config.yaml
num_attention_heads: 2
head_dim: 64
intermediate_size: 256
vocab_size: 2048
rope_theta: 2470.0
init_std_qkv: 0.0469
init_std_o: 0.0469
init_std_up: 0.0469
learning_rate: 0.0107
beta1: 0.95
beta2: 0.99
weight_decay: 0.018
batch_tokens: 32768
max_seq_len: 512
dataset: "wikipedia_en"
Each number is 500 + 40 x the weight over its row's rms, rounded and kept within 0 to 999. Layers, rows and columns count from 0. Numbers have three digits each. The size before them is the row's rms in percent of the matrix's.

# layer 10 MLP gate, 256x128, rms 0.317, rows 175-211, columns 0-127
098:528490453460534493479571547522467517570495448493493499484573522464514483472450566429483507466554477590578538567502498486561535503463511510523488476514570543516467487472481551437570447488391500491454442538484428534468487488526540473520476468533504569518484481522502476479467578498537385527569523499444514534516485512488467511486489412477503418476537507570560480529485528522494518521529
095:597561461468484509480485540533480420506505547462459554430531515544534475514551482488454544573467480533501572482483538528398497509441566541529589477450564505512467485504507491477515529566463481550481523539492507570546539506553466517520489493486516568469535534501449546514543474535521506511537547478471530456413533494493468451455573461487561454518454559478521485520491449456470523584482
102:450432506484469525446524586470545559456518506486523461508469534431584491479493459459516484484455440554543482515464497550452491492478490425528472464485529489497467484493503486527496509505501497551514541440524581479533513528435528501466511453429581503588533510406471549456522486485494487543497622443486522479443542488507493543541442494472514584487463483486460535547529450472464541586524
091:493416468455520543457591508543487466472602504557495529521517449537517502515510567550448468512453564503534456527476511444445579530533499533453495574521514500507519563492492463483424407504497504514511530550527569584553562576520522482487605542474442522474495488516499491509513522528492521487459524478547471475430537500482454397479458449445457528487475500531516501526463479513490518510501
099:479488486532562469454509542512466452479519497499432497420427440519543515520518464501497470399511547483456445490533386452531490506521485483559513440498466514496433435526497539539469506451422475492439479512501492535497509447425452500512505565542508496517544518485427496475476455445521464469481616446463538443507484479518520525541550415523584471446483486558513478477523507489452485512465
102:493434518494520486477411510441483514551556511586521479535457456474484489537543497499523542575609479421428495465586478570491486516547519487466528516416504440510468454540470456619504532531507522497404499448521533497519482466515503469443515485496500520453564447499510486464426504441484469517531493495502544500530518474544524493539489442511479570526571500529527529522498471466441524496450
107:515424437480547484457501509460451505475584518519504466520481485489464602529493538456446525461474542458536434507546496483503489472509492546481493506532500414533490547578519543555481490490477502524563510530549501498450466457446505523453560538513473494509476496471509453508630471463465498561555495526477584459554481513511487555534511463477466442498479387498419480482506555484441429461493
103:465459485539472512441460519428501447501536436511456450522478465530565561560454509525513473484531519518529401496414535497547473515517530523507522501522565475501545559502556541508466468563550476584456487461490467445551529470510520538450510495483501483488491561513583471401471530466450451511447532469487481578509505499531488501443513552488510365487480501509545560491495478448508469471559
099:546505481530566445485416516523525501517529464521462516498491419463451485472503509465440519517424440531507450438520483471521578550501633511528424429423521522474531509494519507498531524549501549516475432420502493511558513522465530524535504429481595498412528493483512493521430466509487502502538467562493519504518553491470507513473522541494486535497483516519418498548519508396476512498567
093:480425602512452521553530522482476502566477459489497467546505526503517420503434474494542470483482522479556456497463530581471571414519509533492557472444545501522504463515475523518467587498502506545520488538472517533583520450491507460521496503408449471510555485447467488485448449530503456532507502441522476530440424506487443478476443467463502546379460510458533471456536513508436469516474
103:425506498435549438478470542521556560573561512433484483531496508456492407516479545462541524476477444522534540506437462534520561533479448512535533529493501530527465538549443485398532526532413458546467491517462488493525488469546488558490487492436562469467517533497488480492534495528496542535571470502531505493475483476509541461562472459505500513430473523436594492522479467421563574495547
103:534494444441527483495482567511542452452529494524459554495511505539447494476500623456508478477490468445507430446396488548548496551467536499509498534479472499547460538533552529448475543522516515466508457443515475457472473467541479488505432580458498575518498479504533526528464468465489496550594550504542512530451486530439447536519456453492444476468506445453554470556568538559442539526495
094:541532525455467430515454465498480473439567518518406448481600527504532557536520494514499498482535470479524556492503547509492451549503520524486524485547455503556443467473458486484459461495465506513520534454455527547544502555464526450551514618543459482492534410593512489536512492526499495468450469480453452515471425497456506480488443536526583527438508501517461580540487494515463458585473
108:457509428505495544431456487465505475509537499478452480555467513456589466586517500526500497516491488550450518548456501590545479542534528491492532485473479531481495514488462523591480467501479482497499531538509535500549547484465512516529551509479524641452520506462475422502477555501497494596536556528568427493518531441535450535443594454504526515512534472537491509530458538423477544485450
099:494478547434464528406533556454516539542500488522554464520522450499491507523567508478439494484514513503427477556497542594513412552462445524444526490472448491558403535509485544473492472563466417516514510460523458533532537490518540530559551490504530551519525439545487516458548472423484519567483556488539536487597537489514526461505542449516496495521468486543471498550440500545511498527437
097:521526523449478515484469543517502455533451483579540519453498557497456506464495496534475407501459445548551520476528479474457548514468544549450542540464491491455541450424522466586497473513424546533483520565521544527513544405468488479516579458532480550467520466550440467437480517517481454544447421506570518520473431483471475506506446511475531565520503533424474523481524530570531443501496
103:553459512479482590574502484509529528521495507492536502490523467510504486522520540510407481495523557459502483479521542478577509523496534479470510457508488414460548512412427488514496524521508496476499490447512464523551488557546428520513512465565449487517543488450459478512538533459488574515432512492530459581550490486442483478451530445541454559435562500449489429504491452495551523390405
106:514455543441524566427489512427549623508493534530456500448448507544506486522537558484447476509497482446513561437543491473460538540470552453540515540509570463521498393504491513488512468477507464549505456505470434551506478458404532488489553480449522472490450468460535458466491449483497453563538476470520543520440554544428464494482447438498482552489492514528514461518498534524557552459512
100:506521537496559468525573482486478404471496528457515471543520510570456477426508561514463492487587483451550449475453411467478541587477491512487539490510506468579481462518554426498490527502486487478534460571500555496508537477473509522451473439460432512541491517407446455453483500472513586493466494439441487504513457487501494511434439413549523472514496500507539471480467518495483433563485
100:473526511511541489482509568433502528535469490542502531457445479484469483537465446514489520503542466475456537470543480548463500482422479551507514469537544501506446484486526502473439546434486456439484465481599558540466510503496534506526483532516545488555558500447475502496510501560442464457563543477434623524449587535509421493539505462518460510457506440481521440581499433564541471550542
098:496445492494464521490546494527566574540509521531511458526511491462487583518583485533427514503544475483482462520569509538434474535477511487479506524497552497451538458522513391432493512473471475526570466490508458478501434518495539528509486519523559477477428474456575513529476518540489490554538542545445492487521462515456466494603504465539530484531476460502501484549437590578466625486520
098:553508583431476482451567510552557458544494523572471522513484521489487500531549522487435453587455442511556460558515548458541551436522517462491506522530523548508487447532531551517514495478512526616468527559457494515550541523461517569461514453496473529495479531510515489544520544532513460444511487461480448520554546495489506528517457500380394511505511475468547572509514485485562471471475
095:524428464527479470488441518522597527523490438425471462455486473515567555488479542547505528499516472457500517462459489502523491475432555503598519489521475631494496496514531521556582487520504570514501469440498511489507466533569507525448468478478541523460491507529492608534524494502491476523453522522481525562538518485497551478600466462490476503454554510467483436514527575445523411507513
103:481518464547428492497455574483517510585536562494458508428482529489507532529537429495482546523571421392511368491508502508528509574502480502472464486517465523473510498481476483510528465483512413417521485545463485529561504486489505459525480461462492566498503499544536530464507497541522508514457530502456483559443516484534475495433485474453491379507530490560505556526563529497517512479578
090:389414443461519559547533520451418548497509492527584475474479518451564459530549508543432429472475473511559536525480446529495526493479452501545520496493451479464454544538485521552530447498494474537495526495460499481457452532541508526498511550495571479475525468492544520445455518495484451453527454484492449467458534464546469562495465418542468482434412474502478451508529522448539417521519
101:513460531553477483430449539488550609519505511582432560542485439475433483481488484497517491484496503489552511469470481492513483468511523479519515512480539467614449467452599476508507541515573521428515466540494474523559458498467490489566507537465498482523529498486425621492466499487540534456510566460508500483509547468445487501558521436502447532551570550545533544525468534500517449493535
102:477544434526461520537492506504542498485512559447495513530426437492533528521492497478500497540498470490507554517476517560453509512520501470515494430514410498448533516414440435529438462476551543540503495594376509522488510500507524479468491561516487530506503577497532517439518541468511444566449593564504507481477501432512579481465562458500504484509528486547475555457503507518490522479385
097:521461480481476515495581474454489450541486478516432518495442544493479494528478528487541511451509439524464459415549564449440463480486576524512644472484492497457561502512469599535487529479442503438465514487541565516525511516591519570453491497392416522488454507547514569533511491498490480502502475468473440517451469505434536477517531510491515488453524475525501486504416520527508505507487
100:488490563430482468483574452497583432523508533424441540527547562506439532464420544475461542514503545489408526512528510544502552520539530487543458500541490455564537491469435523470466530523516434490492425494497431536529509506486492486478590531447463524498527536450526451552487479537525576478503556512475442528482510456553456531496549502550485461487513495506569481569587514460514512473494
098:506464540506451553497462580511488530477395456435440459534462463480488540517495513548466542580421509518576524451577438495526517458528452513544504495531538489550520514551587502476500476539450474452520536530503499480550536491462508566491488461453422508455402562428519493465494433530450501537498485517564511543470481491465452469522530533467534497446520490533487484523548531469495483415507
099:558478552433450434528507481498593515437458486576516435494522519522505462495484546629501561554481494515498514517502523537432563514503431612448489503407497552506495547450541512504488522537468479498525434504545514530517473507527512501520414505503458500492519531510525494539439497476498530517563478549568484535493499472468475555418532457457466521560481584458523502480514496497488501436514
106:456561514483513523456441565510512553486487558525509513506446570489521501469519531513493511547425496550492546520525493479474476415486589495461445468505523570534485430439479473478455515529460473439480525477478552509510477559513453576569456552475512568515468562472483536589424503512474539491513485460452503518536559524490540498563488505530505482579517512464503469591525427547417508457518
108:486543488481480495471505465485493484471468502519485467542496498552536443459589527504472464499580561513472476544477489518504494509542498436506423540513499441481440539475595482558494530445418544544562518479416556488526497506538532472497520518460487417526482516491500444491500549534494512503444420492515510548464459498468488557464578457446584460585571488463576475506483455484430441462503
096:485446437532548510440480561523453406507565520490495504479561493469434463418552498517476521537536420572541493515532499497409494519526508417496503518484571415490470497556482530522523541458461548562443515564437564489484474525536471524520508471393468458576576515493468483519551503510504499533425448530523470453527501518491444546496490546536510509488547498547512523534484497484536508493511
103:532509453462485550471536511566534557477494527527508538544533494560569516563487494460388536490430502476499461454490471508464546502532532509471544493543546569563468522595538504536483559470530543458511531509545489440563531496450490592431551489482527502491422569532501535564427532515485513535436477550505436457475536496498507500534453475434549536484521530559459533513502542544531480494526
098:489423521473572427513513499484469444498528532470512458394502519518502465431441465528497434470513465522557504461494427492520577545456528474540515519542515464567532519475533552492446550459530516449521521481490551495493474513486538473488496532470466517488454417588545515431518467510513514418550574481443506515484514423555499439542493532452464527499492428424494460504570559500465525492512
097:479418451630488542438494518491558493480550525533486536508494455483413522497540538496484483472503502461472541518503478431518491526417495504458465515547509487526521559458476486585503552547546504488542491521510502559416530475528459513503494483482438518509589504471498412485537484515445557515427452455534591465483495501560497425498541502507460514508520491579458485558559459527546480526463
# layer 10 MLP up, 256x128, rms 0.327, rows 175-210, columns 0-127
094:440533478494542418508498416410427501521494450483495453531558540470446479508523525467544481447558482543557512578510516531500520493507576509493519516485498488507521484466473480541515587558486482505480386483541420535453471460550483507487467490524492481403505496546529524497514540524452470500571404534503462515487470529487490522488588467500470473548510475517531513545501598565458539512538
092:526481469496582466481466550511494611507436475479427525551508509497521590562456530426426520508481398492509494462469471517545504491474555483559488517428527476497496501446562467527488496519570467471519439505519526486520511458427472478527471504560519568416459446480456483548410463497473504500497499441455433498540499488503512455512557538515423497449444471442500521515485477545490474489516
092:515504503558553539505517483453502481523515455443421478552504458567484481499528545403478489455540470472407484466526490495473537490508411498525500509582483434475566524448486564491519520485482414512535478388484432460470510483512454538505501484448470479445404478523482494542500534451453427455509496545546499471510507505524513568483491474494474526486423481566418557491491452486498474468542
103:565459550517559509493478502485488466512567500552493462503442483471497456417432450549494449600476487547518531460546464529514504487481530429502567508488517542561440464449497509467504430566531513479518458577478446454506507438495518537407506452507519543465496560474510536497495482547535554550510496471477467534549592485520475469520475532464549521525489483591503445522490396536465509522528
102:529427499490497554510483492544517509516508479488489507518486424570439497520502484493508501518516510523542518539411489476417490438397502492505490546505463524526609520412437512461512490553537514537463533435486482444498519507625537470506497535487455559513453469528559541533466528496496493552489608415458434526503479438508493519505456533463469479570540521557537464488473511495485506547466
105:455500594487595482556465532564574475520523455460497563579542447534497536517556484491483527507516443520423488543560560521491511516525509481486392463461430503527517480546475442543503495508546454526456489433516512504487488506517550477543565538472470406480493489479536462493471539507507468547538508481473533572476502482530486522497482539589503524540518492516532532515477484558431570409477
100:552474480434568499549490494461513569467486497500517475510517506527527533456544512464571538519418530504396506468515514456418509533518536484433480452517580566533518514528467539499537464443503454465449533518522447477435513550479492431495506441440539532511477470571522537509491523506434506469464566471593586561447542493491458485475452492549511588536508537515467547502509500456536488510538
092:529557463516462446499478423570534490506502511467505464501439474393463520501493520491511485531452549538512541517572468461483490491529586504481541492493441507525436476490531536482491476572537583498491484534518511517493452454446516524423541474535490453502555521543471476410486551507533540370484548524519520515565496493477532474492432497535504526551562437515531502487477485603447505556461
101:500541516502490471486556418473537417512475411505492524535448507506447513582469539599534488522561501440468530448499474503484383472570502467566511531481473459514457394525433503478499539537463488512500421507467497542453446448508534542505456569474456486469436496486526546534443526511517519488519474409445498508503496443516510502550527495530469541472487443478486503533450483464566487506494
092:425482533489492515512500431488486445563459491488475536539462490491496461486514425493509454489467526475562497464471504497475495465534492495527483531490489545547476472585458547558489515478537507461527506492502519480560514505425507456446505534432462523474607507489537458442521444484483441573524539464505504511537452428483551472521424528488449608388532570519512515459484526510408439465451
108:475567458461523524513533514459511529423419487421505465570425434486487550530473487444528487521544598446513496494527484486486480487470503486513505546517556523568508530539517534519519521460526492513474398459491552494450535493473470494491521538527483484567464486556559555462488482487503566477359582472438526504490450496478473554535536448511547521519523427545508549480486497520516450467461
101:465499482501545494547465462511439530564467435414498499548522552525473507481499567563492517437489470503491560536602430443492455487545568526482406477487489525551512406538486481500574445467505479503519519513490504480588474514537514472513469450543488549437507484482496485425493554487525506540460508417442531546533542490480506473462537496545502497434433518552504541519462536464504500522587
097:528514518507407522529540502535479501477510532468495484453556487494529533460471466520546517508503564521538527494487448508457497521466568448498554482498583454520507449515553570507499547481514609474500470437470479481509510549588546536450456532519496497539522496532468522480535511463515519489500495501512518490505483528542527564496464416499507428504564591529652472460567463533466488600531
106:459522462513460488422505526492569531510482534475430484583545524545508475567443494546556472435510508530455503464493563466565484500608521517499504467438566558429483545458548525541498490497463455535459517505513546474513485558532618484448470467513499447530489498531422508589484499527515466499530494459579524539518473526497451543488483505480454491492504480588513512523526503425551547537493
106:562549491492479499475524534515510498531455473504500473504495482526446511531485535478526545503465547598461514524448457447562491493501531552526420574504491534503481571518527482523486494477449528548484470461531491518656493538464472506416571486450542533474484498523487443492543570516573519552527479529425475456521510455507451493493468494516543510438467534461501499533448544496505559544373
101:514495553488571553453480457486446525505495485468443489467500436486480546485523468462500528521487447488578475489514468447554494593391546459466432572517458484524491501513526482574476494566475508490476485481524485445507539486493474487488479424456459482466546466462463452540455502476514501392403525503489501519443482505540481491444439552509571532485520508480523423483503490567555479567429
100:471534472410556500506505602459486540514535461578497454491507450505475516531471454461558564491518448577483530495417440492497444503567514569500539489472474543423562517470429520572450456464454470535558460527473407494446514476467457500503486481462532441568464464452559529469523493510488461532500471513486476530495526514484571551501462489571543496553469485482524492487526528536540479467547
110:518537427528553493546512517505548453422561553479453426486503522582508508419469497529501519473573526483461460499576419466482514576496477493496456469480452466519473515501516444500528474511514511481536502529488479436442535515558483551407461568481477528490471526517493476512505530407502474429462485502462533531447427471611539527520498499468537450527466491512540528500440562495499527503583
103:482494395503455454545471510537509530486509530473527563452459465494450594545482471488548452539454530475582479468531474553456447415532523513549575501490523585465521569530488453482505465472514551434522471526492567487480508506538486450607503509512495514488462495504567497489494443561494528488543506566506466558472433494426494545461507541528579507543486463472474491497507552446537463466518
104:477491469442515517508469450412491533387518488417495488505532474514493552459622422510512481513476518473494526482445549461484493551566519505452451511468496478507507542503475475522506465499462521523436495506432463582552510434549452479448497504527501516485421515581522534418458457448533460453408408504500509519558465517475463529501532528495526533451476529521536506479504544443512520495536
099:501456434478523492522484467495495535455590573486528468491402534567533523452496468531462451512465508484509489434472509472425515566490599440504470479519488526535433442504478455462502573457449524533486581540469464477510466487502466454397424490521475502503528510517470546527444502550522451508555563461545487494444425519520564491513493530581514509480468487507501457488481499526455468430469
097:441528476518517469532557435505485442516503484486466509504491455490524503454463524519443516526493537511511480531409453533472470458561548496473553460430356464492491507499484515529400462483455475533527522546494586523422482410510463493456492465495507453532542535489510491507464499470593463513515528398486492517497512478458476503492506489487524574408515468583461418498507515473461526500518
092:582425488529504438402501489439569490492511510489434484519423535520539550464449547503448500479486517490458432462540492434521480500493522517562503451464528594507508454537487477427517531483478507469450495461560453464455472487550493500506501485523486570406518540541524580440491564493525488533520470452561464517466485536516545553491476456546549529455530428430461515472535534529521468529489
103:527476526504558478516463518553425486515447533509526461485435485487512479483493436543527550547505475494463462497535486496545497446510548462476471395519570467493463507525412517443500505523458494558435486533540517602543568473459515513501467508559614499482578533507455538486529495526415497499510462551598466480524443489554461486494531497521520509452561505527472496502567553551559516513462
099:414518520495525503561531484584454548491478507502521442472492525529473452515477516537479532512533437426518468478557493475508492512431562539537530426490548529394494533517492565441544569540520510503518441479500448458473479500494522548469445546529507481458461516506553551485474521432434587455488590526526431457540507534474524534542524449515484509529451534550481490495542396495520452478507
101:525484527538496501494435484440517507489519509560510575406491511495494482498528505587457474455546498528566489479529566482539489532492458477474518531560545514491497467445484406420588510458564529487530433574441518554457493510533486523483493545537466480556565478470502447482480497464517528502440480547470439554477450525500569474583509521580463543568504521532466448566460480475545491500510
107:484515511545502472408505493499502473534481534516511519552482533555505488503530523515489514489422541492474445495502521505500587548536502466486477526443553532472473525508554492502547457441499539505469522510549522468505425479497579577491524459450515416523507506492510520440552555505482569537590497522466409502497515419497540499481527438438500560494525627479515568502563493556491528493601
110:515457569488519472524563469532500530461490561492504556588569463470542512498499485474525488430444510505527545523478503509508484446587470521520532483523460487524514475495533444539481486444562500568468388444537530561515443542458507401479479493540494484548567499543467525494496427503513558483542480570462493502523449521538590477514486511569496501462518552445510586519485426494542552510487
097:519445451510510469470514450535515506485499492462549509518534568513497498491496447637450494496505511494499383438507478587526456540498488554469417498562471505492521517538521461526476413513460503447520509528482497535611435488518511506529542531588564467488418450496509535557497515518509558518550514484516495496471469481436527414490466491518496479496435493480542552489577466544454490513494
095:384637527463491520494476576477547517411475455465493562531505508486500512520459480424453474459485526549502570540532528495542564498436479519486502414455584494498447496564481478563523492522480513432493491533461447487515487473444543465463487480536457515467466509477530531455477543495481537522416484468523497542521465521512540456546489483500511592503457505482526506425468493456527489560514
095:453524463440463584477506473560482489568538495415549531509484475527570505469550453476468388500496487468480512513436509527501506447487536492486468455454500550526548492521478521495449439589484503491467413480480504525525528522428534533515446528526469570449505458497538500489482522545502483528483528494495577477420449519535545500457512510533539574487525428461574492483460557430574438502492
105:527498522535553543476532481447517433540486520502458396544552471547448462526422546467427466462480544498499420567505499519481534514479445525488469535500446513472496541467520489479451488453523523472569472447502500525500551475477456511448480449513519425524532398575512497513460422550493498422553510546512463467568439455563513467449526498488445497457545559477481516449526531529478454474488
113:489515508526431606475481530446519560545522447419470475510513460532471530520527479496472481497546581473569432477529522490485564544549492540470575405521550476436569512540561428503462535554523424479458519503552513509457545521491530522497514480512464487497419491479475533503484494500548580477525563486445520507491458508517475446489582526475488554463518472475482533394492500462471497459524
098:523542528524467437435553511516488513461468541525522507485504461529488551557484452523558474509524472485548443527502508518488483434502480522497519476470498525551517516486488502443572482576491450467567481533516504466426464464503434504510427444510512479429495447477499530479395396465441488514509453537455495566459622417507505459450573424528520494481452529553523519500502509471504501554544
104:573455494419496509495455395516501533499517491458530515503579539504541499486622507479504571472549447491510512535483502456485463534516530510472517468479495469531472530480529488525474500439472519558534476431527449501523458521581542459551555541555540549509622505500468506538538532463464562477441479486470546502567449544467447480537457575498491445468529563501504557467521448469513526474484
095:538496475477502466409459422454485507578525503474487516537540542434521533512492453463504524478488516392482520582472513543519547493515473476441512505496439495525529550472416483538446474459492502509504458516472484457557490523484488495537555552517546510455511549505495489405452385486469375537438489515493486519550518520483529515528472481576583492553433543476490524541476506464472508521523
# layer 10 MLP down (transposed), 256x128, rms 0.315, rows 175-210, columns 0-127
098:510433464486521559541491471457434520478474499511528523542551454483460522428516481558435525458473392416535525542448521503450494472545449481525511489528469498503549504506539536552502479473516506544537504452483491481614498483508454474478503519501485493455484560487485486424472436447580466466493463582503514499466520582540479530548452569488509501525429490500439582516592470531512528494550
100:514509511517530445483459500498426522429528484508459481480538551522542560533491528580518459513524503502510531463454527483453531531407556455529544510450486468526533500473564462428532615504471507539542494534537548489491506535485487516485484517426484475516544496511598468523421520475441518506476552483539563473469432561492522460471461514566562522554511573478597463476508505421475529481460
097:483547503522566520468530511490497579525439530526517555563440497458513549470526522475583545442437613543439538509529513467468514508523524457518478491513477545470549505476540477398525573513530503516525505481496528498468522435591522490592499521556521506511539529513521530557453567500452527477490504526442492493481537503458530536504471530451461492441466602568527515531463488529583459493514
097:553439532543542439531430487495437484479526435522513559545534531524495478512506445533472563512447519546434502490548512573503461451458486521480588500515468465495465563494436507511384533499477410459480486449535512450512512542461422505535462459433498496466500527515490502570437534502479512488492459469435541599528518543466498551540454518484506456468451533516522503455528504455479436485547
107:533558481465570506574542482493525449462476530481468451528496493466550506504513589514516548477510503602562468464511488525433479594523543486444492448462505458452500454490559547450511499477505520454499525487525459518488366528460475530479538551523549447524548488460495501516522533537517498464600549554488558531476427549425478465488570469480462515514511510542476543540508458438482500499528
109:540531486503508515515504502460522505467381492533470495505468512457518517487540422551556442504527411498505518511469475470530565479497446576441458456491479473473507421514546483494550543562555503521601523573576504517507475514479517489497483526543472462572507559615451533471516582507534518521512490509481466515445471554477488440513507476492603497519518455469483473527507493485529485520600
098:520491512493433509504492470568490451459537501517478493477483523518500486459524475548473511471475533507483530440446466455423596546467569467482502438540514397566498506493449493544479505421507465518398441527438532511597552459470482469528493482535454552452479442484502515487511468494455580523431480460547505500485536498498523475456558436479451563533523532477416504477561525523441481495534
093:545549536454555437486520452477476490511544523530464600534512597494491432492527494460413586535560459546508503518425487495538440522505523447527538462465566519505434516483504516494526517473527464498480519486496559495541443498562473478496493511522460540560449592485545480530506487548473535570527470517486481478528427454436520512501587471517415563523454468491515490528453483448493506567495
098:468465541462476473494460551511544479536488485478547467477487516509443420555474485539503434447465595501478429506422486481478413414457516436509487463524480552518490505489559504501487497551505586514499415492503484512460531468500447498470496571565537478420509493479519505534534542482516447508473545468499534502432543478548601485466473477409521550501511478514534509475407508535578514474499
094:561532532411472473459520438526485573488552508506501486472403534563522459444505455516520542500503508528471488454498493522533445566532489500514426486475535572464549500509500458534513458455501521498433510476502511483538556526416497542455484538589468455494502520530484466497494465441449513498459522397530526548484479521476451563525512478516429490523566501455479430499431531462478615473463
104:553509442575539529502493530471558482520481476514552459434524462508462542431489393569549543596528474579440461478562485530531494519506571602515515485499540553439575504443508507551528507485525516522494548476509477502526457438491513497548518570511516468507471449518557528454515501468519514501534454540512477519522478563467515487489480550481535434466458459444515491416469556496440465509517
098:494492457465523534505512462439464484567530488477559465429496527479510545548444494498510552524462549535506518494549543505538570469484540483511482513589535462485467445463477507550459509527508462501443496481456476456599491538520519563516452530525461520467543472507516554531557520468518531426532485412518475590506527430505486487436386513575509542551556469498509496469524537561539459470578
094:496466488477475486492524525532503493496433427479406525552515576471508538557486557487589516522468455548495521415500449561450411544464469486489496445480538527544418465518434539523527579532443534510518490539512476542524509502519498542450435485478436468530457449456517496484453507589503552427498478531500461614409481552535479488482458500511499498486529512498498512553521497531501513520468
104:432451509529527487461537527522469482482474508577465455448507487494541540496531466551538482534428502413519453484484504586508501521435448438510578537534449484559517529516407469462498491453544492510556500500497501445541458479444471530513497462488513517565402459497466540517509464502528436544573456453495457533483527584460501504573463490549463469476538463427488465478578527451527528534522
105:433479506526530460436521516404522510438482544431515445545508486481469510506493480481496490450548481496499410531556481487556488475567562515533478523505471539445517467460448532528488513497423554448492428486497502508496537431524531455460442468435572531477536506506500574541527503496499507522485489494569466579430551501503554538506526468479469580566566469440525504499502476510608552480531
098:490564484527536476458464550524464498455557450483462590486537502536494529491462386432519530464530567528486576537507489421496505378558533501455572535508547481485435491498469563506533528524531454518459567418478460518562528476533526476451444492476532532488447435515535462482567512462562527487516477453535440467468509574491516512512493527494485500467480489515540504502534528469479432481511
098:425481501583489532497451465451488493425574512511510488475530480505484478460543478486518471485545439440516440543512505434534526495466499450552466555528441483447499462548491491475475549537511574459425548472516503480500521530540488437544463542408532511539525497489502447528519536471437508518406492478493518559549488517504577519548457405534507583473537498458494458589461445500540473495465
112:470550529526515522589507550498456514493512438519515434515590510467565550539524530562535487505515474531435514582519492472488472476548545495520532494461511494510478499487429468469445531435542457483413479502527523579553551516502502486487466484533452505528445453549500482496521520479563605480549509506498472518466485496417415523426475487519463494521476464587457512549602545506534504502553
103:494523544516494509528451477512526484522506428499491513501516551518550515532565545470515500449498547500590440552585506549566465508505447459545466490486538472524427468508529477444433551476528518501504494527432485435585476495471483482490535503566521471496489503623490542573571494478508487553519511565481560489505499477466542525481537471577535553436503497518483527563554465447579567543520
104:583529479609520434464502496398600488555540482540514429553447492521460530543536493538497450526486466494510499508509471512524534466384552449445489514539464513530539450524513530495495500507483456541521533434370491498498491459481500483473456502457454503547484517542524509517462478507498546466489519523491530452477488496518538467514444501597415547527454467518508476554527459502447504544531
096:530528465424577504515482472546557527570473520556506531543545498485373480522483443464456539467548430503540489529538488507521500491525486434514509517547526451493569530461555501427459424556598494469512456477579480472472505484437504455503501476459492482533456517434573443503527524538453533455516458505468439456542554511489460490479489441529451477470524448498536518468519487569516451508484
098:564461484512503515435473486481412533420539480573445509513484435519496482465518459473499491560508452516456474515532477497463476461490441504522549432571449516522538521470512470469537519574462520559523520476491555491566520451491568502496477505437485530463517392398498508489510453532462455535455455526512492417506471497537504482481561477475476561521528571433499483489551536462464393503511
101:444541526450499515504449511465504519484507499535441499489497470494528602552537504496481475537580378490528496510469502536486554551466486585376472500505476454440468490517455527496508602516485496527525564567457514468467492563502518515454561528484535481493501518473504523504520480512507493512492524515519463496514540478505435490462474492555556448456552476470535487515549447427480367515568
116:505488460469473487538509539582554493481475435471518570565537508501490496482495474488491474495468444527485546491511542522497508544462526511450494575508438483509443533518540503507489470484548458549519531550549457448493452471505454470473498510379493495543479507538427524525476569465508423546582506444591507526579432509500525523476502522491500450459503501527523534427498486471455646450501
106:542498538501480462580510480516466508520483539573450475486572471564478548411530516513462439564537469467567499516534570517460515510494484474486581483506513409441444556532503439421441479530513477453518439515540441487530493470542495518510502510462458495494536452569471511478473524543526555534471525550520453488503508559543514570491495540527508494521552573520569492425454432496481435483456
095:482464503417558547460503465484520498546507425520432443470409479551547486522466504481551515426553487510529467514586494533530534488534482550512569438544427408495495505477455498465515432441552498504558467528496540531458439478491504460531540571448476545561517473517471456513530555547570516479478467521496519566497473515488451502481492539452545479521553482493462460521475497534502602535462
100:450547469476450542443466515549501485434515530519528548496490473463498587508527444514453486494458400497545506547514477550409499500497599458487478487556483481413544514483462531542491467533545497514522514503458514463566419492500401473522405499435534489540459493503452488506531446440488431534535547518546476529477504483496506512509466503527513538499577507523463466535603502465450545467500
107:458479465474518501550520439510459476502550492514493514490438511487501450478430523476507506364480492548508447516529480480524510485504535544489504522546445395554458496514510478556470458556527493514523479508434483527457524460513573448445524518461576509494492491499499554463491475532509546447502406512444497461518393565466472562470542520493551487496570522511479486521548532533533624460463
099:528551463464486534509481509511448493497528426467440529548500517521592469491412458491483553543513568493549500563478474516488517438524501464538478466511399519472434453516540476593514521503525497508458422483471466446490486465479557455524549444547500513553553486496472488496500516502594473474468571512536535472489524457554489465411483480535450520456461433461466541513547489542483485411550
098:537424511447439508452442543496546475509474444471480526497581484488468480508533532454433470485528519539542477468471513520561560491603470520500590463475524592477583496453489568510489441468449521491505485475519478448606475477500449516447545468520472511533484452414504515517550494491525501503468534523575427547480441540528484507549501476450499583509460470503517553491562537532505522517499
100:552456488558527537547574423507542473473522509555528541529458481554517509525430499591554532520524525493473473555528523447442558498466562508482488443547486438475510559457485458453481460492533486520477555553474515479470448467537531445506451515504445508552523531481501437560485487462504488530498479508467473476518526512486511556445509433439458495433458559511402418542501510435539587511478
100:535448506491513484452551535521433511471534497529574509490436522498530548455521479484515497566481451465577487454499504512477526490465468514582471523507474589483468499483459568499485492565433437502599543502515477451463502549471526499491461544437502561568599506468467477541458474587449537451498551540502454519550496479514443454547521479586491478495477525469485425533535491498583482483522
109:461520368511490542475518512497493498496498557449474489515524453528457501541463501498484473492489485488484538521503542500551523484593505481457459462506499390452531510477630549498473517555591544576540554493488496524505478442495549612462492482502489486492489520514485463458548538458556428506515518468443531467541489424521480524536531531489466583505482448484473466541553460535511553537504
101:502482546460515491456448550456502456525510522579445523490467563466526524527461451506488531497583514524582527462457451507462464524539440535528475446561501553508469570505560502516514538551495495520474455509489449582403500529538517492507484465510468442526518509487540497417497535535573444523491555498572490454562460469513418556489569539530462490482446496468586536444486458497462546508517
101:485525465532541503440501454511569500435568451483533519439431492509522451411527510546501558525486570531505490498472553519530461536490576495493418465469503429427443515435463465500509525523472456457441525544509512499479476492488485475499448485428563527583473444512549491546446537503520505509537610556554503472575555552488520478455496508478513467478470500467464447495477469480450571469489
090:493479492525493549544532492479472500517440477425543445436462486562476452441419545513449524456505464471550493536472511523532507474548507551593548554482558430478566510519513532514483443493529476427497539468497542493527460552500506500577540483511487503535472535541531505511541518522531467378514509472500559561477494510481498521500470600488510538493513470564518508454506505624513589476536